From a checkpoint of a small transformer trained on Wikipedia: no biases in attention or MLP, normalized queries and keys.
Each number is 500 + 25 x the weight over its row's rms, rounded and kept within 0 to 999. Layers, rows and columns count from 0. Numbers have three digits each. The size before them is the row's rms in percent of the matrix's.

# down: layer 2 MLP down (transposed), 448x224, rms 0.0524, rows 406-447, columns 168-223
# gate: layer 2 MLP gate, 448x224, rms 0.0633, rows 407-447, columns 168-223
# up: layer 2 MLP up, 448x224, rms 0.0646, rows 407-447, columns 168-223
down406 104:503501503510479446531482500503487480520487486517475498458489501464529531523503489483471520516517511483503474479508473469494508519479516506508504472534538534506480481532
gate407 106:503510492537503508494483469506515495465497508511499483508530485513510452506503496463495502489512540517496454495503558478550460465495526487490511513503489490544497462475
up407 112:489495512470496523532505508537536500517457515502469459466526462495502512504489514466514525503480491498485456513492496475517470498518498495463501499464493502485466479449
down407 112:513511510495503518552482532513489531511546483495515536463505531526493524518472468491488490512494500454473496529458477502446503498526480535519478459498520513528504523520
gate408 100:460490507502517471505492507477498491458435508503499499466516548511504491504498502505505476497503479460518469427488509473519462504500478514519503534506503465484491478526
up408 101:467500476528518517507502492537509504513479522550514519497486475509474488488449468461520491500483515494496490498523536504540555520482486521507507507503499537520482532524
down408 098:536500486457498494515510503472465507486445507502480492424484523482501452520449527476475522512540500527559524527479460501458549501509524455533503500500537487513489495470
gate409 110:494530477473497502493516512496494500557498508573503465501496468493522500476485495477494502497500484486489528490538575506514465505491543477521476509497522514500506479506
up409 109:517454495512492518467494492533517490490518487499509517514536498519540513539513473527524513483481486466524473467511461524478495504572554472521515550460540476500481531472
down409 111:512500494523500460499502533489499462520505512488489482511522496426510528472518508450477541451494486519509500504487515487554450526466496468464510504532479522495542495511
gate410 090:461496515492507503535519554532455486502559516499485484526541524484528495483508519496435431526480544473505496504490507512486502449522521499521508497529523532522573500503
up410 090:564498467496470488513529441521501519486477457510461467488477539467508475466501485512526469485495471519494497499554496518523503533511501472492516525529470488484493467541
down410 092:448469517508495515531480570519538491519509486504494514510477511501504553475532542512480461506463474482515494503468506512467505497540505496541498504471496522502547525447
gate411 101:525498508468503473531520504521482498531576516549508483490482494502501442507506486451477490505492553510462469497491526519532459511503514543489483519524478471529517491499
up411 105:517538552486553484520491512498518537532550501537498455514505467490503452506504537509435471493491517524481473547522534492523510521505535507443514511550528503503529469497
down411 103:435493476480502476514504500488433474511504501468488502484501513528495539472487471487508507506488481485520501464472517523488515536512453530479473510527541490506488510529
gate412 105:497456477504507481501467529498500476510482531568514468546526491478550453501467501471442516495487505443508496524498525481489465500460529518506495547511522483485522464531
up412 104:470482477493503498481493550546522509516510470451504470479511533520479538525480546528507484556524519522509526500544514525521506486494494499500519527519486492482527527501
down412 108:509500478529492559502533513497480507480508509554508520574481499514523519497529496493523506460510527492484448503514480503509479521500465506498452493439466501520502454551
gate413 103:490472478495473518530437483472479464499494495543487485551529513532541518496479492494490477470512528501471474487539519488491474463459525524513508505512538496507536506551
up413 100:509453513515510531548457488519562472533529517516476490532494468499519545516430466494513500490471501492453509511525511498485509485508494459505504494508492494473553488500
down413 102:477506558485541498462497520542496520489485541461526503475508481456467485568516526475538486461509511525529506482502517490500507509503491499484533531523492477537482501521
gate414 097:481532522516472479487501486493468467495483519500473517486509490492512473522543497490557492449512519483511488495493462500574513506484507492539529524475514495523508498501
up414 100:512576494481477498461487516552462478472468501488451506451509500543468501510496504477531479486534526494515484514478456458513506519500492482566511525472517481532500519515
down414 097:497511509455536505542468516469538530502516443472519487512480491471489487518494452491456500550523536500452496479502538481523479510516486491508491501532508496485498474541
gate415 100:523503457461495492484473496508461433474469500523463476516504529492497462501533435477500513432490535530504465477517496516514494501505496456487504503515455486501493479496
up415 097:500522512454460497478494454497510503510523533476474530552505468458512503514547484548493497443500480488544534464526511516505526514495480465514544482497498490515501471517
down415 099:486494529544493481539492494490506487512462493475535504527491521499486495491533503498497497485498453488470520521509503506493533494499497515510485536489478496503495507445
gate416 100:449489502484486461475501456534495504512508505493518466546485504545477500498536486513521495522504536499487486497504462514511475496532530473497457521501537482511495490555
up416 103:539546495504500495526552488528500488514474463549539520524499493501445548480492455479500503481489521523511531502516493536524509508545488460511511466465513499482482528543
down416 104:519518514482491525510443529498511510473490500479465529517488461475480466496452530511545485510514536511477493487500502476547493546484438491527525526542468498483506484463
gate417 095:488484481482505457482447485462492496483508506509455502491492552511492495510484433529523477454517488522503495473480513497511470496520503464532569525506485500499482469514
up417 092:519518512499464512492492501538526507497494541480501481457455514504438464520470558483487479522493513477497509461515456492498523524501512475465534530488514471529516515484
down417 092:480487511476496499531495520462448528498552484491514534498548519470511471471484478500493453480539521471479490569523540461538475511516547524518525472495476539477497483497
gate418 122:452440462497529496488494475503450435489538497476515476495510481506509445495559519487494469491513483519530480528480559551536516488477494503487494512515492514491529454501
up418 175:513551499480513543491511506531504524467506506551518465497502538496552544523460438520491480487482499470458492480554470452448450526504511487555524479519508507514480514516
down418 127:502502490489510511463491503511519497502479505553496486464499474494503523497445451491507532522503523468477499515470487519477503544441486512480535464507459518511470463501
gate419 100:539532462468493513514509492521523502479506519509527469529569501500499463552461524491495506511509489486469487514506550478506468505503515503524477516518502518536485474491
up419 102:487523504485496487509519497529513510483533463473494494503527526490476508517457538484509475539463496481491512457446568483505467491511511548470541548520472553494514506469
down419 098:510444541514540498500519499494518522508458481523512493493443477514482511474500522557514473489474533500512489524503495507502531499498489538535486492465491507478517527511
gate420 104:447508509505532473481464484526506479431503550489501489521511511504523491482499460490483494482504556484435494495506480480501507480510495470544507523478471485527516463486
up420 102:471495522469497508524485489512498477509503505453475497546489486531489517495480482514535482485511522465515494489495494495513499502499507516534489468513524480531480473528
down420 103:503564509493501511537498504498546545532501524507481507484494526482504504468486494459519505548493496522488506506508475518512536477505518521506570522491466502548535498484
gate421 100:468523475503526516480486499488472482486512519546491514521516505533540471510482455474487479488533527475486489498513548496542468478481546466509463499517441469539537493486
up421 097:509536509507486543474510495490477480522459466549553520475477469472560493491487477495510507485514521460537533500518526520468472452468478513484468516487441505495530482488
down421 096:522490496471490527549529516508497517505459512520488541482498500464467510517518556569546545505477498547551505482489496517485496501517512520482475515490521535493507522503
gate422 101:461485479536524511519496478568467517485505488459523525516490525490535479548493486520489447470471513509471457502511474494528483510506540514477501514522513492497512521478
up422 098:489495520532498498514512491496503487523533493483502511512510474505549493532503464482492558489491487478516502522464475511493476477499495490500499457510503522479527498534
down422 101:519524464475523479489474534513496486502517522540518513505477481472484513483490478537541498521495498512504549495562518475538513557510493505470510518463537489516481515497
gate423 100:485510554496523517477468522500507485530501479530511492483493450482502490520531491463510486488499507496504485500543526474577513511475554522529476525486514551491524505463
up423 093:503506509477463504486502478526523519489527531512482510503492506474488524527469465486484501531513478525458508484518498522492494481525492488487498494514512494501494508485
down423 097:523489475518488513519510525501520472505492479507529476511487525543508482490513523487510507481479495474492479529526455486469510560491520528485509482490455462506521462486
gate424 098:484499482500540482502468484513503487514460471538493494514507569535494544516546463486530454503517518486514509463531491510539495476525480494533537510512516503494538485479
up424 091:476508504511545457507505488525523520472464460528527515522505577520496498520582476487517489520518488498518464439517533554500493498548501518520540468507512525487531479497
down424 089:523477468510526518526505464479521487500465492487489504507498484491497494460480502488466521468488499494574539496476493508494511460508490480514457487515517507463474501524
gate425 103:511472482516492503467462464474470430461517512485513537519504499485505475556500484518488515455520504508466502516510522497500469495499517491497476482541467513538500518488
up425 107:463516510484512493507496483517468523515494474486490515505537435468468473500508490519522448490494482550510485540520553524551477502473500505438483495499486488534515495492
down425 102:513532520504506522505545505495509486489539511502509443490488475524495500502521495528522510487483499509503539511474504536447539530539488538510533493493474478513483505534
gate426 096:510474469504500480492509504473499496492510522525504487519534519491541472508498515507514514459508486485474505521515530476471466499470526471525452511527519491501516504557
up426 096:491518474506495504530547495502506517524516474519540504469528491487465453514511521470482517487541504485459513551514500495461539481490540464492469548496464497441512511509
down426 096:552470518515509504511480517505507493520468484507496571512491491524465467549553512489527493560527466493513491444460526483509478461501504523470507522483476508482528484488
gate427 097:478469474486502482501460527492481486495502484501532488458522493491495490539500506455479478485520463450514483513528536495513540480494539533520498524495499531496521509529
up427 093:511498481517512495490549499463509539514500443474500467518465478505513535492461503510506537494492494486479513560545546544489472498491503497502490512553511505487489513514
down427 098:485489490541523500568481486495492461454480511485552519526473516453489477539522499508523465518519511473522480520530487471548531537484509514500480484535501496530540485567
gate428 106:474494484493501523467468502485515449487497476548530470495515531530572494511508472509498472466499492493497510513512506508516495497509546529563515500551543510522487533482
up428 103:529529490484521533481503534550457461454495500520502503494501506523492482536506458507489478508512460517552527554517514529509489507467509528470526548554519505494465528492
down428 110:507510493528490459496526457504504511531524494512508550491499499473522519452521503476496530491497545480484541461446505548485503525451483482510483483494503504499497498457
gate429 097:471472495503504467471491468498541461485542461502505525495475528523510480532528467472510489517489544464462485492456516504520513502551528518490492493504469480531548514514
up429 096:505490519501495489509543534506523447493477501489520509497491517480534519462504505513523507454489513521503546506463543506470475465505483511505464426490514493543486462525
down429 098:511528519474524513510457487496503554488509508515481542494486519523491462479506462436480496542525463500483514450529488479498488511458469481511527532498511485458507495470
gate430 098:524512478476474502516451506551465496481498494532511517457486528539479517555509471446485479503512493471510469495525492513479508486489500491482537532535478500538483463498
up430 102:463468488522451496472545448495552485488486541473505491538491485487503494533498509544504542466506486510471517476466535509489434540494481495503497446506496487485493513497
down430 099:475466483475518492527533480515471511475512441503509511505519520520505532487508495480483470566482504494521506439517473491520520514502508501501525510503511479536502437497
gate431 095:514467474499494507501490538409434508497499489552521474503532539522531534533520480519477477502521495495519492519492489506468511456484499495500525515533530514506492528484
up431 091:483487473490490487497530552437426527535481466535491456493547489495549532507523482519468501493482467496516474502476483504452499483502519466461511455531531509504494517489
down431 090:527494525534521518493501500500549482472516492454486486489491492509473458468451500541531519474483461503476496482506489486540486507521495531498450522484502490473493471518
gate432 098:488502482502537477498504552457507474485529479519514477500516533448502510489513438435520508461464445492518523496522467486496482494513493492453530492521502522493522480475
up432 096:525494502533526501500513520478534524481481518467462535477500503515524474495483521491503492528496493527460479482488511546492447462486507498509521505475463498503496510508
down432 100:493497494486483533509511463528503472511522542499497479519501523539493466524491522501473486497485501436522542498502477461488491521473515518536472483517484509473494503518
gate433 098:439519504476532495457494444524470455504508509505511470497474536520535485540528479496491495480509540511491454486496502466587491504506506522485517521483488486500497515511
up433 114:488477520494520503464521500518527481511491475452588572477513500518544504474533481478529496507510503517503462468495522486547490497473531502513515504485484519465470479530
down433 103:525502498481504462529508545472448452476502464492491512521495478537474499507482508497545500514522564514454481508515454537500486518475514504461480497489513467519490484497
gate434 100:481498532493488475505485505517507491473502528514467507502542516537520473549489524475464462480541511500468487467516513491504500501483542489520547480521458473523531499471
up434 105:497510551502473433497497480496496507522517519541472487499497490451479498483512479461461457493497490503506496481480489497539526496505508510524546488496519512505533513493
down434 099:501444525504483484512471474514523530481465494448502492505482473523484459491545514532488488507502469541511508479502445494478489483551487496514457511509484446478475522526
gate435 101:488446500497480483488509497487484482434544479510509518503487519495535504543476409499463453438509511489525484461510535529490475495486491491561526500517474474501499505492
up435 098:469544477527497515528546475463482512529535537468494493545496540522481523487473515493494466494442531468524534521514477457476557517465520531476521486504531507488464516523
down435 100:494539521501493469488466507500495465488508541516496527484534486450471494481502505527515504520490510524508496501536483463505445469514485486504542487481481509518481477472
gate436 099:489472468492526457518512532479490498497533547496545484498495525505497468525475464501483497468526480457485491488502499498494486451507508497508508519531493515538548484510
up436 097:532509495489518518483495507522521487521479472487505523495505453490535515471539501463478506485497522558461508505525527494573462519461533509521482488499474504500474488496
down436 097:473490489491474503507525501495481494511497541477525495482504549537510490531470500483496509482555514437528495443480520507461470542476487455521508516543514519491475502500
gate437 102:437517499531498478488507474501515475448509549492482479509524538530487431546487468499486487478507541533454494478512571480491501475513510461498538515503507456493504514523
up437 103:491512510484502515519502503522474534542493536506526493505505485495460499506499527509525472525483505502499490523494494527537501555514514525548453503508473466474489551516
down437 106:550486486443539485490493501509431538466492458493495511538501533448499495536481526461502495486508470478483584534489524462498528543500480508512481482574514533482488516511
gate438 104:509501468526519555527465538537527506459489557525505498497529493476514480519494494448510463469508478487478459490520549506517545531460520464465516496536491506498508484535
up438 108:459484450470507481487498451496486490511496509495490531503492550533460501510514482478538496534476534503486509525497477475503509521544483504490511558486532485488550561491
down438 104:517498470540504534471486504531529521492510531521484518484517503457530471500484496515513480513493477519514450512555510524541490515507506485500498493525490501485472476513
gate439 103:499495481486470519492510497528493453488545520504526492533510514502478437478474504473467445524478520453492526486505527524500487509516497473529502481530484513511502517515
up439 103:454489521492523475485506511520526483500535498479509492525496499501454454476470489428489482546479519435478504503502516494501485534514501484524494492488487513519479543477
down439 099:493486466494520471530506495493467546503487487484462522517454528517461511432517513536540506500520477533526472482501486525477531449489434525480507496476485502484505492475
gate440 098:496456491517537515482501554481505484498543508518490509504535498517502445524478520542489483494568508510490484515520553501467508482509528460552514515533516524529511515473
up440 097:455534521512498544495508466545431533498526519506520513492501515550518495493507497489486510537484535470538513461460488501437448499511495510478520506505502476513522487471
down440 096:540468483502488496519477533482473498483487504502509501511517528525517501524487491534547474477541482486488440531510467506522533493545534504500521476469493516540515500495
gate441 098:501493490518500476476467540473473487513520504560534463519506529514498515541550452484512475493515488463449449462508536490545520492489504487514541536512523506528499469481
up441 105:502488506490522498502524403561493506481486520471472542499478477473485481485490526503463504485510527528524548552473511490461445529499507502517487470530466497493516487514
down441 097:498520493448503532496534489484492467509481505515485506508494532478502560516478497481499492512526502483494525507517487486506460496485526501505572547545490473501504505534
gate442 094:485483496523533518509486501530474512486510497532506476524524528488442510515476549540502505488479475497446515474520530533499490484493537499534477510493534540515505527524
up442 089:475487531522501478562480529527508537508568509497543515487492502518533518520465489540442510481510489497468518522472528511444507508490512522531509471512550502471540469473
down442 092:543491508513525470485503480475542485521481522490461494490476539492500499517533465513553503559467473451530465492514490480518497467487496471494516556493483469526457510519
gate443 095:466486482494508471493506487516491501463509488496457458541483533529508434522533437485509452456512520518504487528499501514554521478523519500547526503537451509525491477530
up443 095:488486504479524495479502482503477519480554500537510461510497532500556483476549451526502483470547526480472474509535529512491498523506493502508478500513518524503518491540
down443 090:493472488513485533515539515505540540530514476513477541496496478478466486505489485498519509463490503552522518476504567516503533473491477489490462531490502500559508483475
gate444 096:524513505493500506516499497505465497474518544515490508466477495494519456522530474439505472474527491524423479482481540488509533474469552494508497490479492479513536483504
up444 094:485494468498503512503490475541447505527485458452487513496471466493499543507499499516501506525470515481514534487529467537494447510519508452493509506518471471435449497455
down444 092:479513496552475501545528485534492479505533526513516448449504518506501539555551483501508513487448519454490484502506489483484522517529556536512486505508510540508525512475
gate445 106:523462505476523513483517496537459452457466496524475459523501501535497510492535477510526489457521497476492499494492511469521459484493470525523500493500478484503469456539
up445 111:534549478488529529544491543513474463497512516536503465467491521524540524493521469497480493505467481402478496479563531500500502504485478515514500569512487541491504452522
down445 110:500505467464500495508514452499517501511543513489518565507478467472486482531441500479472519468499475501524505516485503468515462481474530490485503481476505497515503512478
gate446 098:510490459510487482512488498488488477518517493527483502465472521478522508476514496485465521488566493483468514513489512495510497499499464520505500491509503490524522475494
up446 096:507541490505508503529513504533491473475514512468520485531522541521462497495495534528499464474480494559493511479436527483478525514548522501549531469512468489504516490484
down446 099:431506515509491482492503486464478467486500510512490539497469463443518529511505480473514507521503488497466520494514501468512482505479502507470518532470518531519483521473
gate447 095:532531469477536503495504502498486513508493555523494469521535490487507465533472498445526481521488504504460500475494511502539498508464514433498525498500515476505464438539
up447 095:503498495496477511530531536490497547465475505495526502497467549465535489493476496473483500499536525465513535493493492454520512501465494489520573508542496489478498483542
down447 093:498475508475545539500489512474534523525512513489446525467528505497493489471466517509499489527512496497527463519522502528481462505502489520494497488476494552462476518453